{"num_hidden_layers": 12, "hidden_size": 96, "num_attention_heads": 2, "num_key_value_heads": 1, "head_dim": 32, "intermediate_size": 384, "vocab_size": 1024, "hidden_act": "swiglu", "norm": "rmsnorm", "norm_place": "out", "norm_eps": 1e-06, "positions": "rope", "rope_theta": 10000.0, "rope_fraction": 1.0, "qk_norm": true, "attn_scale": 0.177, "bias": "all", "tie_word_embeddings": false, "parallel_block": false, "init": "uniform", "init_std_qkv": 0.0579, "init_std_o": 0.0719, "init_std_up": 0.0829, "init_std_down": 0.0829, "optimizer": "soap_variant", "learning_rate": 0.00877, "lr_mult_o": 0.922, "lr_head": 0.00885, "warmup_steps": 87, "schedule": "wsd", "decay_fraction": 1.0, "decay_shape": "sqrt", "final_lr_fraction": 0.0, "batch_tokens": 32768, "max_seq_len": 128, "doc_mask": true, "train_tokens": 97270000, "max_steps": 2969, "dataset": "wikipedia_en"}
Each number is 200 + 40 x the weight over the matrix's rms, rounded and kept within 0 to 999. Layers, rows and columns count from 0.

# up: layer 6 MLP up, 384x96, rms 0.0828, rows 133-154, columns 0-47
# down: layer 6 MLP down (transposed), 384x96, rms 0.0829, rows 133-153, columns 0-47
# gate: layer 6 MLP gate, 384x96, rms 0.0829, rows 134-154, columns 0-47
up133,234,139,226,203,142,244,199,261,146,186,170,233,150,287,155,209,199,208,220,198,171,229,172,169,272,166,212,209,152,192,256,159,244,243,231,132,207,139,193,186,190,178,224,205,148,302,217,152
down133,197,227,190,140,243,239,259,189,277,211,278,238,172,148,146,226,152,201,202,255,186,110,210,181,249,175,150,256,194,163,260,199,231,208,149,227,154,155,266,238,216,233,168,215,131,203,202,153
gate134,160,171,181,247,245,173,157,224,173,179,290,178,281,199,230,175,187,143,207,196,218,178,160,198,169,232,214,212,173,193,231,143,232,153,253,200,225,168,159,317,240,201,194,238,161,164,153,70
up134,174,226,262,165,213,271,235,200,145,233,248,251,249,180,202,301,217,186,236,177,121,176,297,187,206,244,174,234,195,198,164,218,141,192,210,202,172,161,175,217,158,222,246,110,171,211,267,186
down134,179,222,187,225,271,181,109,213,238,174,153,222,124,159,135,212,153,150,188,276,267,197,229,165,233,168,213,174,239,131,252,180,269,205,219,195,248,249,240,164,173,209,149,184,287,264,178,171
gate135,132,192,241,271,136,236,207,231,218,258,205,207,225,245,201,121,218,173,195,132,193,160,177,203,274,202,79,229,222,229,157,230,156,168,223,243,216,143,174,176,246,223,194,196,170,137,265,126
up135,254,212,243,156,224,164,139,216,130,222,173,90,188,154,227,215,185,201,190,223,224,211,164,187,173,202,231,210,224,240,190,206,203,202,272,248,221,206,225,169,207,204,254,156,207,241,155,215
down135,191,146,216,213,153,244,148,236,159,160,224,208,140,183,171,178,221,246,248,197,238,214,239,137,284,240,253,276,160,171,246,231,233,203,184,194,245,182,220,229,270,142,153,179,152,245,283,154
gate136,288,141,145,236,225,205,225,164,138,156,252,157,275,282,163,201,211,176,179,193,259,177,194,217,241,224,275,169,84,182,241,141,229,121,172,196,233,200,159,197,159,131,191,236,202,222,214,245
up136,280,205,169,156,270,155,175,228,251,177,150,205,245,294,188,239,135,184,192,185,159,198,161,195,212,220,155,233,283,167,149,207,211,168,209,159,164,149,207,205,188,234,227,152,223,106,211,182
down136,155,212,194,268,191,241,180,246,254,210,210,175,188,127,170,201,272,243,195,207,226,228,224,218,212,175,192,285,187,187,190,155,196,227,205,208,231,170,205,247,219,230,241,257,231,214,144,211
gate137,239,149,181,151,175,161,197,226,201,215,160,269,170,176,231,267,203,274,200,176,311,212,220,180,241,177,193,207,167,171,269,227,189,189,241,156,234,260,210,156,173,177,273,283,228,137,209,206
up137,214,244,196,265,262,290,188,195,157,195,196,141,232,230,194,229,188,275,197,172,182,193,276,197,207,236,107,255,163,158,224,158,202,258,210,212,148,264,197,164,147,107,206,171,194,207,209,187
down137,258,172,176,221,217,182,229,136,222,212,166,153,183,160,200,264,202,189,232,242,201,179,141,158,159,138,293,256,256,209,248,233,207,247,183,131,253,203,209,158,262,269,147,185,228,184,212,207
gate138,219,202,180,157,177,169,170,247,211,180,144,183,198,239,223,214,215,219,127,161,144,278,210,231,178,140,205,168,196,177,176,234,311,249,178,198,199,244,130,125,233,203,235,191,139,156,149,198
up138,151,183,207,206,169,211,181,284,143,183,236,258,197,154,239,192,151,242,183,207,217,225,254,209,222,142,236,230,129,315,222,220,207,207,213,252,240,153,196,155,168,150,246,158,226,250,179,239
down138,163,162,186,181,184,223,175,224,238,258,172,142,124,150,190,181,196,182,201,190,173,194,206,258,160,239,225,170,263,170,242,231,179,217,144,148,166,173,205,172,227,149,201,224,205,199,277,207
gate139,195,250,245,162,204,174,201,227,216,179,145,143,255,189,185,223,223,204,250,193,237,210,177,249,162,165,228,172,138,152,225,176,231,232,190,118,210,212,184,146,185,204,269,280,140,186,196,203
up139,219,237,196,271,230,228,200,168,128,179,233,210,233,212,241,194,235,218,153,143,201,178,266,186,180,212,261,185,204,254,178,154,173,230,129,213,220,161,133,267,178,141,200,206,180,205,240,190
down139,235,159,241,126,168,117,189,233,212,204,212,188,212,192,228,144,179,190,197,236,104,196,116,156,199,177,168,134,290,284,206,195,224,176,209,246,150,257,181,167,248,254,233,194,153,236,214,173
gate140,111,212,225,189,151,231,201,116,279,174,244,236,271,253,186,181,209,196,133,169,164,203,168,181,253,164,177,195,226,195,198,120,183,207,239,156,222,227,262,164,215,217,218,295,216,184,294,213
up140,167,211,215,217,177,212,178,191,196,167,214,296,154,243,210,233,245,248,256,163,204,226,234,221,209,250,202,214,180,144,258,216,210,288,222,196,199,140,243,144,180,218,184,171,283,160,232,182
down140,262,183,198,225,208,172,191,198,262,185,155,257,218,168,118,232,213,150,168,164,148,174,195,181,186,133,224,133,149,172,213,247,235,132,195,109,247,258,222,156,201,250,167,267,211,233,144,183
gate141,179,138,150,156,182,215,229,125,243,200,219,184,160,259,189,190,216,175,147,155,166,223,261,229,217,204,178,194,284,264,207,204,220,218,210,183,198,168,141,262,159,219,213,145,187,241,200,225
up141,179,289,98,172,213,134,209,162,205,216,197,204,222,214,217,216,241,203,276,130,160,189,290,176,208,171,208,146,170,212,172,122,199,201,198,206,207,223,202,220,184,242,222,191,139,233,224,240
down141,235,163,175,205,226,220,211,240,221,190,217,207,146,200,217,181,202,156,168,300,178,264,169,221,208,191,185,214,167,237,240,203,178,155,188,264,178,103,222,215,213,263,246,227,220,154,188,233
gate142,186,164,245,154,214,158,316,247,231,151,176,223,231,184,233,190,219,177,203,237,264,170,238,199,163,180,160,146,227,198,167,196,228,114,246,183,228,215,221,194,180,131,272,231,241,118,249,90
up142,250,185,104,159,221,220,163,176,272,243,264,158,230,209,206,238,163,190,209,137,272,185,160,81,239,217,126,188,233,214,217,201,189,179,301,227,180,230,146,212,220,235,235,203,167,206,218,199
down142,291,244,218,149,304,243,187,186,183,205,248,169,202,270,195,268,192,218,162,206,149,170,230,235,257,257,216,182,255,166,230,186,214,171,225,194,215,170,145,211,228,209,191,219,244,136,189,244
gate143,191,231,114,218,168,248,206,213,237,173,222,205,222,171,220,244,267,182,194,163,106,216,172,136,176,223,280,156,200,296,196,238,257,227,272,189,224,218,185,173,250,235,228,184,252,229,287,217
up143,157,226,253,257,212,142,157,175,213,117,195,232,242,185,298,194,276,217,200,159,203,208,205,219,193,140,200,209,230,183,144,252,255,204,194,210,184,161,248,199,235,241,198,166,290,175,178,125
down143,187,166,184,127,189,249,202,209,204,179,157,137,136,216,222,180,204,153,218,226,237,214,219,187,240,249,237,190,167,184,299,153,135,156,152,192,208,202,180,204,208,146,220,226,174,156,233,271
gate144,267,164,149,228,178,212,193,253,166,236,195,214,165,208,179,269,162,236,206,280,238,168,194,200,242,207,178,222,172,248,104,212,247,281,251,174,185,147,134,165,230,133,177,235,244,159,188,173
up144,161,248,191,188,222,284,213,273,205,145,199,211,207,172,228,175,228,219,240,182,231,182,209,180,275,221,185,191,189,187,196,207,143,291,204,140,217,249,152,199,127,164,187,183,149,122,227,257
down144,226,202,203,126,176,205,205,215,195,179,237,156,200,216,216,118,270,149,172,207,250,130,155,101,217,194,161,212,175,144,166,150,161,198,166,178,146,163,213,203,153,270,219,122,198,257,167,225
gate145,232,133,232,138,169,238,197,205,158,240,214,234,167,196,195,147,216,223,178,235,245,218,216,162,271,216,133,228,191,109,183,223,198,236,161,191,264,220,197,188,229,248,202,203,196,234,172,120
up145,189,188,238,201,224,218,176,187,165,175,191,119,153,134,230,195,225,200,161,245,203,173,189,161,272,167,176,177,175,193,234,203,184,251,211,260,183,227,252,184,222,273,272,212,162,213,247,202
down145,174,152,233,218,214,194,170,275,221,220,128,175,231,246,174,219,243,182,208,224,186,143,238,179,250,190,182,163,251,228,179,196,254,205,228,186,218,263,184,199,219,189,194,246,254,266,248,243
gate146,212,184,97,211,192,137,172,266,223,189,162,202,132,157,215,243,101,150,209,185,172,264,214,275,176,173,145,172,232,182,144,202,187,139,207,153,237,236,195,193,166,222,155,200,202,189,155,111
up146,190,195,221,179,148,218,174,240,195,205,285,233,191,249,243,200,198,189,269,101,168,179,229,127,264,267,199,263,151,222,179,217,174,161,205,220,182,193,183,222,165,172,157,287,249,193,276,162
down146,220,160,160,205,202,211,177,241,237,273,161,208,195,159,179,253,221,219,147,232,170,260,216,149,236,170,281,135,206,190,256,218,174,221,236,190,224,199,165,227,233,245,204,256,189,155,183,127
gate147,238,220,174,204,207,201,165,200,198,245,202,186,180,313,210,157,180,237,225,237,184,164,177,265,238,166,256,178,263,211,178,147,181,154,230,214,117,122,221,237,196,203,240,185,236,116,248,124
up147,197,186,205,251,186,206,231,234,191,216,237,269,187,174,193,212,217,154,139,238,175,228,135,217,229,217,239,243,190,223,229,237,111,234,188,244,164,220,199,213,250,175,180,229,194,150,223,199
down147,253,160,226,193,169,128,179,137,235,149,173,128,185,222,195,267,217,192,219,303,186,198,236,197,250,193,219,197,245,132,236,151,221,215,241,212,236,163,174,213,152,207,241,213,160,157,150,241
gate148,185,192,230,150,134,233,209,237,189,186,197,246,161,237,223,173,323,171,228,137,194,169,244,201,175,160,232,202,166,254,252,230,197,256,206,247,257,231,149,151,195,180,164,277,199,193,147,233
up148,198,313,226,193,246,155,154,131,206,280,186,227,232,261,194,275,148,227,152,213,165,213,167,188,233,219,168,260,228,174,175,196,190,224,187,243,138,159,200,149,228,174,215,224,173,264,201,209
down148,248,195,217,153,219,224,263,214,200,183,92,228,222,195,156,185,146,125,157,108,220,200,232,220,177,208,163,189,217,206,256,184,209,190,173,125,238,248,156,156,134,188,225,185,216,202,126,292
gate149,210,223,122,220,187,215,217,260,175,239,211,295,180,192,164,105,234,179,155,201,224,225,206,216,271,270,187,227,177,149,191,233,174,261,249,245,165,197,176,141,200,218,233,161,231,173,218,230
up149,185,152,177,232,136,242,252,217,216,237,210,121,181,300,171,167,247,132,217,238,147,301,167,210,187,179,186,272,266,207,224,193,186,146,216,226,126,239,201,193,260,156,258,214,252,168,158,201
down149,213,198,205,126,220,208,209,219,199,142,183,192,201,255,187,201,260,184,244,213,242,225,181,263,233,161,265,175,158,210,184,188,220,206,149,239,245,130,122,215,230,265,236,206,150,230,148,254
gate150,233,201,174,128,155,178,166,243,206,192,179,211,211,145,198,208,165,175,151,198,214,249,249,223,228,200,245,273,235,197,204,204,188,128,210,207,173,228,231,147,260,185,266,242,188,181,180,131
up150,258,121,230,199,256,196,208,178,207,256,194,190,216,219,234,201,244,183,205,203,250,244,213,151,249,161,209,162,202,286,267,204,195,208,213,157,184,217,110,244,219,211,239,291,200,218,250,157
down150,200,255,206,177,239,192,191,196,234,221,217,162,215,200,230,253,162,239,196,270,183,214,274,285,209,173,171,128,142,190,202,166,185,297,257,228,141,238,250,161,202,135,166,200,259,234,190,294
gate151,132,200,234,279,266,172,115,185,240,280,149,184,192,179,283,209,238,154,204,241,265,203,232,174,189,176,175,169,227,215,231,238,168,265,176,185,224,195,275,174,189,162,231,198,247,258,226,180
up151,261,197,183,244,243,224,195,201,194,313,167,173,141,272,249,139,190,269,258,173,183,250,185,256,181,204,170,240,189,64,237,143,222,232,288,213,189,173,266,276,170,195,173,171,234,125,214,189
down151,161,280,201,216,205,266,203,157,151,259,175,181,153,194,162,225,64,196,134,178,191,213,171,228,241,227,276,249,241,184,220,143,334,224,185,274,202,195,237,219,271,164,242,210,165,204,224,137
gate152,193,185,223,233,196,182,237,234,194,213,220,187,185,255,220,211,233,154,163,240,231,190,172,191,156,204,234,257,190,239,295,159,219,188,119,174,224,203,245,208,159,137,238,201,141,149,181,202
up152,180,236,212,180,187,213,150,245,140,225,188,203,282,215,218,179,141,167,245,184,196,250,223,188,200,178,219,205,179,176,203,261,199,142,169,133,198,275,183,288,247,166,235,113,184,185,236,271
down152,210,166,179,122,246,157,258,201,185,153,147,183,229,217,147,167,195,178,182,246,233,242,228,199,212,193,222,186,213,185,200,152,206,247,223,257,202,212,245,216,134,237,172,229,181,169,230,282
gate153,195,174,175,217,172,203,187,315,199,189,216,211,126,288,180,190,169,195,233,229,172,156,235,202,221,194,268,195,245,214,230,182,180,180,194,224,164,226,136,161,132,196,189,186,179,265,200,118
up153,191,180,169,176,234,232,170,221,191,205,242,176,159,236,217,188,143,193,203,181,170,191,158,203,218,239,116,279,206,207,150,182,201,207,165,167,121,195,148,130,274,164,131,258,251,203,288,121
down153,154,219,272,209,211,279,190,213,140,149,225,156,191,245,140,96,168,178,246,228,240,237,210,205,191,134,210,234,114,179,200,235,142,85,214,91,249,250,192,205,151,240,194,207,215,247,221,248
gate154,168,250,216,196,182,94,198,234,274,171,220,190,213,218,178,157,227,211,181,192,222,177,209,153,141,183,181,219,162,118,259,195,216,148,285,205,150,205,135,226,212,179,162,192,199,111,134,230
up154,158,250,142,222,188,194,245,181,251,141,260,245,185,187,201,234,265,244,180,194,181,129,191,160,219,219,149,151,201,177,220,245,176,180,268,178,236,212,237,196,223,220,234,222,194,216,215,172